python train.py --num_key_value_heads=6 --init_std_down=0.0486 --warmup_steps=200 --max_seq_len=384 --train_tokens=256700000 --max_steps=4268 --dataset="wikipedia_en"
Each number is 128 + 24 x the weight over its row's rms, rounded and kept within 0 to 255. Layers, rows and columns count from 0. The size above them is the row's rms in percent of the matrix's.

# layer 6 attention query, 192x192, rms 0.0341, rows 0-31, columns 64-127
size [ 98  92 102  95  98  97  95  95  99  93  99  92 102  91 103 104 100  96 102  94  95  96  95  97 101  97  90  91 102  97  94 102]
[[174 121 112  92 127 128 132 113 153 126  78 150 155 141 148 153 145 158 125 161 134 156  64 138 119 109 115 128 108 105 106 140 118 135 146 134 141 118 124  98  93 121 101 123 136 155 110 107 127 147 123 134  96 168 137 126 168 125 144 119 119 131 128 145]
 [109 127 120  93 104 152 135 127 138 134  98 143  93  98  94  77 116 121 101  85 132 130 103 174 110 117 140 144 166 121 137 118 116 116 104 125 125 104 132 146 151 150 146 113 147 129 153 133  66 114 133 143 158 167 108 102 116 123 113 136 151 103 117 112]
 [131 133 161 134 106 133 127 140 137 186 143  95 166 108 116 140 130 110 161 123 136 160 122 158 106 176 109 126 131 131  99 185 144 105 101 121  51 134 142 146 105 125 134 120 148 104 112 176 149 151 124 163 160 150 126  89 113 140 125  85 139 108 106 188]
 [136 129 152 166 124  98 119 144 127 100 120 110 121  96 132 122  76 128 123  72 160 121 126 128 141 129 110 127 128 130 180 134 105 125 169 123 150 140 125  84 119 133 128 139 157  98 144 136 102 108 156 155 123 110 174 100 123 114 108 144 149 117 143 147]
 [138 133 160 113 119 157 112 130 113 154 113 114 149 105 118 126 124 132 133 176 119 115 118 130 116 117 133 140 177 141 180 116 132  75  93 140 111 158  92 156 143 187  90 134 145 143 170 139 143 126  98 133 108 122 117 147 142 144 113 103 139 125 162  79]
 [135 125 138 117 123 102 133  90 160 149 109 110 123 122 107 111  85 158 126 124 148 146 119  98 136 147 154 156 147 143 100 102 156 171 153 132 116 121 144 144 137 155 170  90 155 148 103 116 104 111  99 127 102 145 169 182 115 145  61 153 138 149 147 110]
 [126 159 104 164 119 111 158 181 130 129 122 108 111 128 154 118  96 107 131 123 139 140 163 166 145 142  91 134 132 150  98 145 151 121 120 136 100 153 124 103 127 116 123  97 170 146  70 119 169 129 147 105 141 142  99 125 149 106 145 137 124 125  99 107]
 [116 153 116 141 134 143 153 121 154 104 172 128 124  62 160  54 136 132 110 131  59  99 156 100 125 148 150 149 159 130  90 138 129 118 145 108 118 129 124 129 168 110 121 112 163 153  96 163 148 146  96 152 134 156 159 126 144 112  97 112 120 109 129 111]
 [145 126 101 156 101 119 104 133 113 169 105 178 109 129 126 110 173 118 115 101 159  54 103 123 139 124 102 143 126 142 114 142  64 120  76 128 121 118  74 128 116 148 139 121 101 137 114 102 132 144  91 128 130  97 135 132 147 124 100 201 117 103 140  91]
 [146 140 153 126 127 126 149 100 113 122 104 145 117 148  82 121 121  97 100 161 156 155 124 144 128 123 115 140 139 109  87 105 106 125  92 159 162  94 145 150 123 108 120 169 140 130 139 107 104 100 136 151 166 136 113 131  98 114 143 146  96 155 130 172]
 [102 150 125  62 150 114 123 120 169 140 130  79 113 149 135 142 152 151 117 125 144 140 105 108 134 109  92 143 138 131 187 155 161 155 112 149 143 154 115 102 116 121 120 122 143 129 155 148 112 133 118 103 126 141 138 118 126 106 108  89 181 105 129 133]
 [ 97 132 127 146  90 128 129 118 149 172 154 165 110 118 136 110 119 145 125 125  94 126 146 122 102 148 161 121 110 142 130 112 138 127 114 148 114 103 115 134 136 141 126 115 121 125 129 128 127 159 180 111 156 113 162 122  82 146 130 147 130 141 136  96]
 [108 176 175 159 141 125 177 147 148 124 134  76  81 114 134 103 127 102 130 145 137  87 137 119 144 151 113 192 121 161 154 166 126 127 154 156 170 133 126 157 138 122 115 132  91 118 126  98 107 150 160 136 132 150 146 138 124  85 119  90 148 112 114 150]
 [121  94 130 122  99 119  97 165 126  96 138 168 158 142 149 126 115 125 116 183 134 102 119 131 145 120 112 114 116 147 114  84  90 144 133 103 144 125 161 173  85 109 126 117 154 151  90 155  99 130 102 105 143  98 182 106 192 105 128  94 155 102 120 135]
 [155 142 117 144 156 110 160  96 168 145 143 138 117 144 135 150 110 170 132  93 151 166 158 153  98 124 124  96  97 108 126  78 111 131 161 160 131 168 107 148 136 105 143 134 132 135  86 134 104 134  99  78 123 133 101 162 100 124 135 179 183 159 105 150]
 [134 137 142 106 107 174 153 140 138 128  79 141  69 145 123 127 140  78 125 168 153 143 148 107 113 131 150 119 133 133 123 121 134 106 155 109 113 142  97 122 131  78 143 142 124  85 103 102 137 128 117 140 110  83  76 102 131 126  96 134 137  85  98 136]
 [127 132 146 148 145 155 118 127 132 148 121 116 121 135  97 130 110 132 152 133  97 164  85 112 127  92 118 157 160  87 145 108  67 149 156 118  83 131 144 113 115  86 136 142 141 139  92 104 113  97 139 174 142 120 131  84 148 167 150 142 122 113  88 142]
 [157 106  92 144  80 115 133 174 116 108 141 139 119  80  70 107 103 119 138 149 124 116 175 149 100  63 140 110 127 111 101 147  88 128 113  97  79 122 126 116 118 136 124 117 124 164 161 174 128 107 134 127 122 119 115  76 110 103 116 119 105 137 147 136]
 [126 145 150 105 107 114 129  86 101 154 140 158 149 154 134 116 110 150 103 143 116 111 127 115 165 161 118 131  88 125  85 144  72 124 167 108 120 120  99 103 118 149 148  86 168 132 145 104 144 134 109 155  73  81 118 142 113 105 154 161 139 121 159 143]
 [114 149 111 126 115 102 132  99 104 127 129 164 143 176 138 131 123 130 108 147 112 130 115 150 137 156 139  51 147 155 128 140 128  72 101 161 162 102 120 125 132 126 157 123 132 128 135  85 102  92 124 128 166 114 108 123 167 129 136 128  79 122 106 134]
 [ 79 129 130 124 119 153 144 145  72 149  97 139 123  71  94  97 155 177 128 128 105 121 173  92  98 144 142  80 110 162 115 131 149 120 159 152 135 100 128 108 145 113 107  98 142 110 125 118 116 127 132  81 137 157  78 132  89 128 146 157 129  99 131 126]
 [120 120 140 128 133  98 108 118 109 115 130 138 146 129 141 152  98 100 100 114 112 131 126 124 107 112  89 152 145 116 138 137 129 131 150 105 140 117 128 138 158 148 144 117 130 131 146 145 134 158 121  96 127  82 103 135 116 137  72 127 154  92 126  97]
 [194 100 146 155  83 148 147 121 140 112 130 122 149 147  94 129 169 158 171 120 122 151 144 153 128 103 147 138 122 126 128 146 153 159 138 110 106 130 111 119 114 124 114  89 102  98 135 120  99 134 104 177 111 145 102  90 119 113  97 176 138 119 128 147]
 [132 129 114 141  91 117 113  66 122 135 133 108 135 119 128 122  95 140  94 120 160 108 127 165  95 138 122 132 170 156 121 105 151 131 145 163 136 133 185 138 178 182  71 133 118 129  82 122 135 162 121 108 157  51 141  95  81 101 143 128 125 152 134 151]
 [118 159 130 102 146 113  85  98 150 147 151 132 150 146 147  93 133 165 151 107 125 161 123 150 156 141 111 101 147 129 179 141 107 107  76 116  99 136 140 157 120 105 141 159 123 105 146 106 116 181  82 117 149 147 115 131  82 144 148 112 139 164 115 142]
 [106 150 138 129 164  72 130 117 137  70 139 138 134 119 109 132 159 142 127 160 135 143  99 111 122 107 101 122 125 104 138 125 161 129 107  97 115 171 128 129  80 154 130 123 135 135 130 144 123 160 107 109 146 107 145 117 131 152 108 120 149 100 127 144]
 [222 157  92 135 172 124 116 118 131 126 108 137  92  99 178 111 122 149 111 140  67  88 115 136 124 152 112  78 135 113 155 117 154 133 133  95  84  80 105 125 144 173 125 111 136 111 124 111 118  81 116 136 105 124 105 110 114 136 118 131 116 132 135  73]
 [131 141 118 160 133 176 159 125 188  77 144 113 106 112 102 157  83 136 108 115 124 146 149 165 128 124 110 126 109 127 122 148 108 122 133 145 117 123 142 120 148 120 103 120 125  99 144  82 126 165 100  64 122  81 125 125 154 106 143 119 150 135 161 148]
 [ 84 105 138 165 117 132 112  97 125  82 120 109 149 119 114 120  61 112 117 144  93 163 155 127 150 108 112 161  87 122 120 120 113 126  98 129  88  93 141  90 142 137 110 149  82  90 105 149 120 142 121 129 186 142 128 109 111 172 126 142 137 142 108 136]
 [104 130 105 151 137  87 132  95 141 120  80 150 122 102 160 150 158 102 115  97 124 157 117 100 109 130 101  70 102  94 140 115 133 140 148 101 133 160 120 146 128 112 105  79 170 109 109 146 128 143 154 187 151 130 155  95  94 140 110 124 126 142 115 140]
 [163 172 182 125 132 104 126 131 133 124 113  95 162 147 139 108  92 162 155 111 112  83 134 143  91 142 110 117 132  98 102 107  90 163  89  96 148 122 136 125 148 115 152 122 121  86 119 123 117 164 128 144 107 100 159 140  82  90 130 118 104 129 162 126]
 [177 130 145 132 124 182 176  77 125 107 110 113 119 188 160 151 131 176  99 115 130 117 121 149 172 134 112 138 141 131 119  94 115 136 108 157 166 167 197 136 126 150  94 127 108 101  90 131  95 130 151 160 118  89  98 144 126 122 124  87 101 126 146 156]]
# layer 6 attention key, 192x192, rms 0.0341, rows 0-31, columns 64-127
size [101  97 109 101 102 102 100  99 100  99 110  94 103  98 106 109 108 105 106 101 104  98 101  98 108 101  97 103 102 101 102 106]
[[151 114 106  75 136 140 141 143 131 144 122 198 104 113 115 116 157 143 115 157 148 129  97 135  95 144  95 100 126 167 134 138 100 133 141 102 124  76 128 143 100 142  97 144 161 112 100 137  99 151 159 148 158 167 134 140 155 147 139 115  93  86 126 127]
 [130 172 151 113  79 183 206 130 161 157 150 126 143 104  97 137 141 152  87 135 114 133 110 159 150 158 144 158 163 129 119 126 129 120 103  94 128 102 146 141 154 124 149 112 137 145 101 132 106 106 147 117 111 123 121 154 145 125 117 139 132 139 109 124]
 [150 120 101 110 120 142 159 134 168 121 123 107 148 119 123 175 108  91 131 114 162 136 112 152 119 101 101  96  90 126 110 172 111 157  95 111  68 122 131 121 143 115 146  94 109  90 168 139 113 145  46 147 172 101 139 102 136 110 170 128 144 110 120 130]
 [133 138 167 173 124 110  96 119 148 144 143 122 123 104 136 102  65 147 109 101 110 117 157 142 144 129 126 103 126 133 133 139 114 135 155 135 138 114 116 124 115 128 146 142 140 107 126 107 126 119 151 146 122  91 160  83 124  65 144 123 155 106 102 167]
 [157 114  93 132 117 180 105 138  79 159 131 106 125 105 124 118  97 103 122 142 122 101 115 151 151 213 154 115 124 142 160  87  92 117 146 152 109 140 106 150 183 140 121 117 139 124 166 155 145  96  67 147 120 163 129 125 148 117 116  88 126 110 120 103]
 [123 137 164 146  95 129 104  88 185 119 126  96  87  95 142 111 106 171 154 169 143 178 103 102 102 123 125 152 146 145  77 108 134 137  91  98  94 135 113 145  96 151 178 112 133 132 123 127 128 123 112 123 105  91 187 159 115 127 126 154 143 136 111 120]
 [134 108 118 129 114  80 135 135 130 135  94 104 126 129 145 151 125 124 126 150 125 119 147 120 108 117 104 109 159 157 138 112 117 171 175 124 101 151 122 105 133 151 141 133 131 103  97 112 142 163  98 119 176 133 118 108 141 140 133 121 139 136 141 156]
 [136 126 160  99 127 134 162 100 143 134 151 153  93  77 197 122 118 117 139 136 122 114 161 115 151 131 105 136 126 142 113 138 163 168 119 119 117 125 143 141 116 136 130 107 155 164 135 174 139 105  81 134  80 108 123 119 141 126 147 139 167 127 138 136]
 [121 121 133 126 108 140  99 103 154 132 149 190 124 186 147  95 157 170 132 106 161 106 121 126  96 120 122 116 116 100  81 107 118 101 134 130 120 156  45 141 144  99 107 124 122 119  84 136 119  96 140 129 144 142 130 114 158  99 144 183 155  96 144  94]
 [161 135 128 172 125  97 138 110 155 103  78 159  99 135  92  90 150 120 130 155 111 117 119 112 116 117 132 120  89 151 117 113 105 131  92 123 158  82 141 169 111 183 156 141 162 132  57 134 151 129 142 144 172 173 115 111 123 113 137 119 102 101 105 164]
 [141 148 112 102 176 106 147  86 139 166 142 103  98 158 149 108 121 114 157 143  94 107  97 117  87 113 136 137 163 137 177 159 155 146 122 123 112 121 175 126 107 171 103 123 145 135 144 135 114 109  95 146  83 156 120 107 125 121 133 124 149 102 119 118]
 [129 139 104  86  97  95 138 109 155 158  91 127 134 149 126 165 146 185  70 135 149  97 115 140 118 136 113 137 120 113 125 121 146 113 141  89 151 138 146 103  99  89 156 175 132 118 114 118  74 112 135 107 114  78 153 101  89 151 133 150 114 125 193 125]
 [120 179 179 184  95  96 123 125 143 139 113 127 117  98 125 140 123 128 104 153 130  91 173  97 139 108  73 163 127 147 113 155 119 125 152 111 168 122 145 141 127 147 112 127 111 114 126 101 145 145 150 126 119 154 119 132 127  76 130 101 118 145  91 136]
 [142 124 140  98 133 137  95 129 122 116 101 147 112 145 121 156 142 121 157  99 113  84 114 136 154 166 117 107 113 138  95  97  82 151 101 154 140 149 132 135 164 121 110 117 154 176 112 115 118 107 132 109 114  89 122 139 144 116 112  96 130 138 111 130]
 [155 101 105 108 152 143 142 128 151 102 155 152  91 102 127 123 106 145 130 138 144 131 111 151 101 152 120 130 166 131 149 122 132 132 130 133 137 153 138  96 121  92 149 145 125 146 107 127 125 101 103 159 135 172  92 160  89 112 106 113 143 111 119 159]
 [141 143 174 111 166 131 136 128 181 138  85 165 132 180 146  98  83 108 113 120 141 145 161 128 131 140 187 113 118 107 107 146 106 115 154 103  82 120 115 117 167 130 112 125  87 110 155 148 152 150 139 124 118  93 145 168 157 114  86 156 155 152  88 122]
 [119 150 140 187 114 138 106 144 125 138 154 116 112 161 124 125 148 134 153 121 139 188 107 126 105 139 124 161 117 105 117 134 102 116 126 131 122 143  97 117 119 118 127  99 130 145 124 138  95 176  97 139 156 119 116 140 125 101 150 132 146 152  56 140]
 [131 129 125 119 129 148 113 164 109 109 102 151 126  76 100 118 148 135 111 175 124 133 161 131 127 133 125 140 156 121 131 138 130 117 141 135 138 184 119 108 129 109 133 134 140  89 143 160 182 101 132 119  81 128 108 126 102 148 110 158 134 114 189 146]
 [153 122 116  94 114 116 133 111 150 163 147 128 110 127  81 129 130 157  96 126  96 110 159 130 129 141 167 128 151 141 115 136  93 110 143 102 165 135  84 115 151 139 182 102 134 133 155 132 140 152 102 158 133 114 129 159  98 115 124 134 100 109 119 150]
 [128 134 172 100 156 109 118  94 105 129 127 152 146 144 127 125 158 128  94 116 128 124 114 137 172 155 144 117 168 121 139 130 113  77 122 125 105 115  97 191 105 110 126 159 142 106 158  92 147  97 138 174 174 143 101 140 109 138 136 122 100  99 132 101]
 [ 89 124 151 113 194 107 110 107  95 151 100 120 153 116 124  68 127 163 112 119 162  99 153 124 106 126 121 143 105 155  99 131 142 156 120  97 122 143  97 116 139 110 133 111 133 128 101 125 135 155  97 137 122 135 147  95 101 147 138 179 136 157 135 119]
 [108 143 169 145 114 116 110 128 114 179 140 112  95 106 122 155 164 110 138 142 136 135 153 112  94 144  93 113 130 115 160 165 128 157 137 140 149 131 129 113 130 146 129 125 102 102 108 126 139 102 120 126 149 120 158 112 163 125  64 159 148 100 139 142]
 [155 143 174 152 109 115 136 159 104 152 141 133 170 141 104 126 133 183 191 155 148 151 113 185 174 127 126 173 107 131 118 111 189 171 147 152 113  90 104 110 133 134 148  90 143 107 111 100  87 105 136 145 101 150 130 122  92 138 120 154 132 117 156 130]
 [143 111 114 152  70 134 157  86 140  79 143 126 131 165 100 152 135 139  95  85 125 123 127 146  94 105 125 117 133 155 142  69 118 139 124 107 121 121 135 119 138 187 124 124 135 117 101 149 136 106  97  99 135  91 120 100 132  98 179 106 122 117 136 145]
 [182 166 158 120 135 147 132  93 155 156 146 143 149 126 118 127 136 126 136 139 102 131 110 100 118 136 104 131 150 118 177 166 167 123 103 124 107  97 155 139 119  85 107 114 127  82 143 172 129 123 114  89 148 157  99 127 122 120 142 133 134 144 129 113]
 [109 158 158 124 148 136 122 129 147 138 148 157 125  88  87 148 113 138 105 144  98 118 100 107 115 171 107 153 106 100 124 114 141 127 143 112 125 140 142 149 128 169 166 179 121 115 106 139 164 122 116 154 141 124 147 114 143 145 131 150 135 111 123 128]
 [149 174  78 119 137 165 121 142 112 148 142 142 125  98 122 155 155 182 152 149 103  74 155 151  98 124 151 128 166 132 118 101 137 135 115 125  95 127 134 147 128 113  98 137 126 129 139 141 139 123 150 121 125 160 105  91 115 109 144  68 163 134 151 117]
 [115 166 132 117 162 128  99 154 143  75 138 111 117 109  93 138 129 165 153 116 150 123 149 167 121  84 114 121 119 100 122 143 131 101  84 137 102 131 145 132 129 118  95 134 126 131  70 117 153 173 140 132 131 104 144 121 137 147 118 110 147 126 111 207]
 [138  96 150 149 111 118 115 147 154 132 120 124 137 151 136 127  89 129 129 147  84 130 149 150 160 114 108 144 117 102 160 125 110 111  95 121 103 148 150 152 102 139 106 146 117 158  98 150 120 139  85 100 101 130 133 127 118 145 132 127 139 144 115 142]
 [153 131 146 138 102  86 121 115 140 135 103 152 124 120 172 146 144 109 104 108 140 145 135  95 127 126 133 115 114 109 173 116 102 120 152 117 138 179 135 115 142 135 104  82 149 155 118 130 142 163 150 176 122 167 158 132  75 134 111 106 126 143 128 114]
 [152 127 128 177 123 137 146  95 106 182 131  96 130 143 124 143 100 126 141 125 137  82 124 126  90 106  87 142 177  94 181 125 124 136  54 132 148  85 106 112 163 148 182 154  96  81  98 115 128 126 110 128 143 139 127 152 133  93 145 136 123 128 151 126]
 [146 152  81 121 140 131 154 131 123  92 139 132 104 157  99 144 103 124 127 110 143 107 146 109 166 132 135 125 175 137 157  98  76 115  92 146 144 137 182 107 169 163 134 107 100 115 136 107  79  78 142 150 128 125 145  97 123 135  84  97 134 128 114 133]]
# layer 6 attention value, 192x192, rms 0.034, rows 0-20, columns 64-127
size [ 91  90  96 102 105  98  92  88 103 102  93  87  95  87  97 105 104 101  89 101  98]
[[107 123 161 100 138  84  72 106 136 143 154 110 122 136  98 143 128 107 121 125 113 116 144 126 130 130 103  51 143 116 147 104 131 127 104 176 104 101  90 118 124 139  93 105 100 133 145 124 122 137 145 101 143 125 167 136 159 131 114  86 113 129 130 126]
 [146 103 126  93 130 130 143 123 126 123 158 131 148 126 138 174  77 163 134 146 115 173 119 158 135 122 137 152 140 142 109 108 149 156 124 173 120 139  90 127 124 117 111 109  86 120 118 137  88 137  80 123 120 129 132 118 172 112 114 126 128 109 128 174]
 [126 156 102 108  93 159 147 156  77 151 151 166 131 122 135 123 140 101 101 146 146 129 147  93  93 130  85 163 117 125 163 111 131 122 120 111 162 113 131 164 142  99 147  87 138 126 133 119  96 141 127 142  76  66 117 119 144 145 118  98 124 129 106 101]
 [129 150 128 137 111  94 122 175 120 141 132 117 153 104 133 169 136 147 126 165 116 117 144 151 113 118 128 125 109 123 128 119 161 137 161 111 134 118  97  97 122 121 139 124 116  94  96  84  98  97  82 120 119  95 120 167 124 133  81 100 139 149 100  97]
 [113 131 114 111 128 104  90 137  94 124 111 142  96 144  87 155 114  91 118  79  63 123 112 108 138  92 159 176 122 121 166 113 124 127 165  76 125 128 113 141 127 127 150 177 139  67 143 159 116 137 125 148 143 181  93 116  95 113 144 109 126 130 108 124]
 [105  82  99 132 154 131  99  98 145  88 151 144 112 144 147 116 110 112 123 121 113 159 103 151  86 111 112 144 117 157 130 161 130  90 129 109  87 135 107 132 136 158 147  96 109 140 145 110 111 112 134  94 102 109 103 123 126 155 120  98 120 131  80 185]
 [103 119 138 143  86 119 127  96 125 115 147 110 162 120 131 119  74 105 130 141 202 163 119 117 134 133 125 132  83 105 114 176 161 121 131 135 117 151 145 137 107 134 118 145 141 122 160 126 130 127 166  95 135 135 154 123 111 178 167 135 106  98 125  85]
 [150 112 132 106 159 134 110 138 138 118 119 128 135 115 147 158 189 127 122 142 151 154 115 144 156 104 133 114 137 130 116 186 127 124 111 169 120 152  96 107 127 101 131 148 135  98 135 107 149 144 132 103 155 120 130 132 141 141  80 173 115 133 141 115]
 [103  97 128  89 170 117 118 133 124 126  89 134 139 135 110 109 112  91 131 116 166 103 134 111  96 116 103 139 150 106 126 140 146  95 135 126 151  99 160  96  94 114 127 102 172 173 122 108 172 107  96 153 130 152  84  74 103 103 126 114 148 142 122 125]
 [104 168 118 162 140 135 126 159 143 130 173 150 102 140 136  75  88 139 155 110 122 125  93 124  83 121 103 155 149 131  60 136 130 148 202 124 115 123 123 133 122 148 143 132 132 167 136 176 158 119 145 127 110 124 119 133 164 142 101  91 100 142 114  98]
 [ 76 149  93 100 137 140  99 108 153  62  99 140 109 146 150 140 114 108 147 120 145 128  97 134 148 132 112 130 103 137 136 138 145  81 137 126 133 139 126 129  85 125 151  84 105 175  70 165 111  83 170 145 140 171 129 140 150 131 135 139 155  88 138 152]
 [126 115 129 129 143 132 139 128 117 136 117 127 106 100 155 120 134 102 147 157  63 131 110 118 164 133 116 133 177 121 143 145 145 127 183 154 140 168 160  93 110 108  91 129 111 139 104 134 109  97 138 157 136 113 121 177 179 154 113 109  87 135 127 173]
 [156 145 118  84 135 115 112  99 153 158 131 109 170 135 151 105 129  96 159 113 136 171 107 123 122 132 100 137 177 166 116 121 170 114 159 163 131 154 108  96 165 136 142 118 141 167 140 103 116 133 134 131 165 126 136 188 100 124 126 150 138 138 130 141]
 [ 97 147 147 162 111 128 120 130 146 161 114 102 115  96 129 129 130 110 117 103 119 188  97 131 114 124 146 100  98 124 118 162 168 152 161 141 109 129 136 143 137 129 125 148 126 127 150  95 160 183  99 140 111 112 101  89 143 134 161 139 141 142 118 124]
 [148 143 125 154 154 121 136 138 112 134 108 154 109 130 174  95 144 161 150 131 167 140 149 131 144 129 134 154 120 122 124 109 174 164  99 118 163 114  97 157 117 142  95 110 163 159 123 143  85 114 101 111 160 102  90 142 126 124  87 142 147  84 124  80]
 [135 127  99 132 116 124 118 136 146 110 143 163  89 101 104 119 120 102 159 153 112 142 129 110 105 152 110 117 143  91 152  76 123 153 156 143 116 112  91 113 158 139 136 148 148 104 142 141 104 153 133 196  87 140 169 100  86 128 133 151 128 124  92 151]
 [ 95  75 149 133  85 125 126 143 148 139 117 128 171 125 131 172 171 103  98 110 123 137 143 148 110 163 137 106 150 100  91 163 119 112 159  95 130 113 168 116 114 144 151 124 141 106 127 110 141  95 109 144 109 129 145 154 138 139 141  88 107 119  71 133]
 [100 133  75 128 123 165 177  96 145 131 145  99 147 183 157  99 123 144 131 145  66 155 129 168 177 101 129 142 131 128 126 139 157 113 109 130  95 163 106  97 116 131 158 130 117 133  74 167 133 154 113 131 127 108 113 126 168 118 110 134  59  88 109 106]
 [150 144  90 166 111 139 127 161 146 130  98 106 137 141 131 124 138 111 128 181 152 113 151  97 108 127  67 149 131  88 151 117 132 138 110 141  99 117 166 125 129 127 142  66 127 147 129 127 103 150 131 106 128 133 134 119  99 129 142  93 116 138 111 122]
 [ 96 123 109 164  75 115  94 114  92 112 121 130  96 160 130 126 163 162 117 107 114 123 114 125 123 139 149 159 102  91 136 111 107 152 100 119 115 120 115 137 122 133 140 167 156 117 141 152 126 113 121 146 165  83  92 100 111 136 108 101 124 152 134 114]
 [136 116 102 127 139 129 143 152 140  97 103 149 138  89 157 130 127 132 116 141 122 154 113 149 168 104 142 165 132 137  99  59 168 107 142 139 128 183 142  99 154 120 156 142 127 164  92 167 131 123 142 133 172  96 127 144 135 103 143 124 119 103 146 117]]
# layer 6 attention output (transposed), 192x192, rms 0.042, rows 0-19, columns 64-127
size [100  97 102 108 104  98 102 101 107 104  95  92  92 105 102 103 104 106  93 106]
[[145 115  93  82 146 162 169 170 110 115  87 118 117 179 138 125 132 131 138 170 129 150 136 116 103 116 116 133 117 106 145 140 118  91 112 102 111 140 150 156 142 168 104 135 148 103 146 160 140 126  66 100 118 150 128 100 119 121 129 131 153 146 129 146]
 [122 114  70 141 133 116 123 162  99 128  74 103 121  84 119 100 157 126  85 136 108  91 151  88 112 155 115 131 125 112  99 119  70 114 130 103 154 133 127 135 133 176  99 120 173 162 117 117 136 130 127 120 195 105 126 137 135 147  99 130 130 136 115 121]
 [134 117 137 166 144 102 119 144 167 106  83  98 121  97 159 129 120 128 145 102 135 145 126 141 144 131 144 106 133 142 143 143 100 109 151 116  62 146 166  64 122 119 106 147 138 114 120 140 132 131 143 140 150 142 116 118 139 152 161 130 158 113 100 137]
 [ 95 106 139  97 168 147 124  96  91 111 109 171 129 124 133 107 140  85 163 126 135 134 147 115  72 180 117 108 164 161 138 153 119 129  78 107 126 135 149 111 171 127 122 164 130 174 162 148 143 146  93 123 147 147  90  95 121 127 133 124 152 142 147 116]
 [149 132 107 159 133 151 108 146 134 149 137 112 136 117 150  84 134 129 131 126 135 134 106 139 118 161 114  93 115 137  98 152 165 134 110 176 101 126 156 160 135 163 131 136 125 162  98 105 130  94 100  98 125  94 134 113 134 102  64 157 125 136 145 124]
 [170 131 125 132 115 116 146 130  93 175 119 116 107 139 110 122 108 149  84 110 155  89 143 120 133 161 137 126 159 138  99 104 131 124 156 113 136 119 123 126 103 138 129 173 131 116  92 187 128 160 103 113 100 136 135 131 108  93 133  88  90 145 133  73]
 [125 153 122 106 130 129 135 135 147 134  98 133 116 123 106 147 153 177 102 129  85 115 132 110 109 119 176 123 166 151 132  97 130 120 135 120 149 123 127 141 118  83 189 122 131 129 109 110 109 125  88 143 105 102 113 150 118  78  78  93 128 142 124 140]
 [123 126 141 118  95 106 149 109 152  86 121 139 143 122 111 118 113 131 108 115 119  91 138 143 149 144 116 113 119 114 160  93 145 126 136  45 134 101 130 150  95 124 138 107 124 165 115 163 139 142 106 130 116  83 111 134 141 105 156  96 127  94 135 135]
 [161 119 135 103  96 114 151 168 136 143 125 153 107 137 166 135 117 147 113 130 112  98 159 143 140 134 105 124 122 117 179 148 137 171 118 141 142 126 125 159 153 121 121 101 152 117  97 125 104 153 159 136 139 100 162 156 130 123 126 106 101 112 126 136]
 [166 135 151 122 130 100 158 118 101 172  90 126 156 113 164 160 123 137 125 116 105 120 149 156 161 145 147 145 120 104 130 160 112 129 122  80 125 128 133 159 145 120 141 167 100  66 118 117 110 140 141 123 173 130 115  95  90 100 147 148 145 119 167 161]
 [158 136 179 159 121 104 168 104  89 162 136 115 124 136  85 117 148 118 123 149 103 135 152  75 133 153 125 128 108 115 144 134  90 156 102 155 128 141 132 100 158 100 153 171 119 121 168 111 153 150 121 131 121 115 142 122  79 101 132 151 115 160 152  90]
 [107 143 142 112 145 138 135  69 139 152 153 108 158 133 118 106 112 154 111 106 113 105 131 125  99 107 158 158 143 138 142 113 151 178 106 104  87 138 119 134 120 116 136 108 113 116 112  99 174 173 134 143 157 138 123 136 108 100 130 172 160  79 140 114]
 [ 96 162 122 135 120 110 151 147 134  97 129 133 111 114 108 159 148 123 139 135  85  72 127 131 145 118 127 124  62 156 172  98  80 108 128 134 147 115 171 171  91 141 104 176 132 144 125 165 130 106 110 104  88 116 109  79 149 121  92 126 178  85  82 110]
 [150 103 146 159 136 149 117  92 127 117 142 142 109 136  87 145 139 105 120 175 104  59 184 133 122 115 135 125 149 162 141 125 128 137  92 131 151 151 159  81 164 121 106 134 107 125 167  99 105  74 137 129 181 135 108 160 101 155  95 146 104 119 108  91]
 [121 138 148 155 139 108  94 114 136 117 133  82 140 110 126 152  96  94  93 123 107 109 112 132 164 118 131 137 103 119 142 134  97 124 159 119 125 141 182 105 140  98 131 123 135  76 121 120 124 182 139 176 183 168 118 135 135 126 145 110 130 140 131 135]
 [148 131 123 127 191 184 136 148 139 169  97  91 146 169 134 113 146 109  95 106 150 142 131 173  95 140 142 119 145 142 150 153 112 145 120 152 142  99 118 136 109 140 115 110 113 146 117 143 134 144 127  82 136 135  80 139 152 144 136 142  98  96 176 113]
 [155 147 106 112 153 156 136 125 103 113 125 174 114 167 139  94 102 149 169 133 170 144 147  75 105  99 111 110 111 134 117 111 123 105 138 147 140 136 137 148 162 124 111 126 129 125 139 123 111 144 130  96 113 131 103 121 132 118  87  92 113 117 187 122]
 [154 166 126 142 158 113 123 119 148 135 130 155 134  96 121 114 158 103 123  97 129 138 121 155 120 181 132  87 117 138 100  86 126 152 103  91 123 110 146 163 127 134 108 122 173 122 149  92 105 136 128 118 136 143 142 114 104 121 120  97 171 182  99 168]
 [ 88 102 116  75 145 117 141 116 149 114 139 117 125 150 109 110 125 132  72  69 129 135 104 102 126 134 166 130 108 136 115 154 123 134 122 136 120 157 148 111 103 125  87 172 131 133 147 127 120 106 145 121 117 109 113 138 140 137 115  84 180  91 113 138]
 [104 122 140 155 159 134 147 141 126 145 107 113 111  83 119 116 130  82 119 179 139 157 145 146 153  77 129 138 149 184 168 151 159  85 113  89 144 127 132 121 108 144  72  99 127 109  81 104 146 133 138 110 101 186 124 172 142 122 146 114 114 136 114 108]]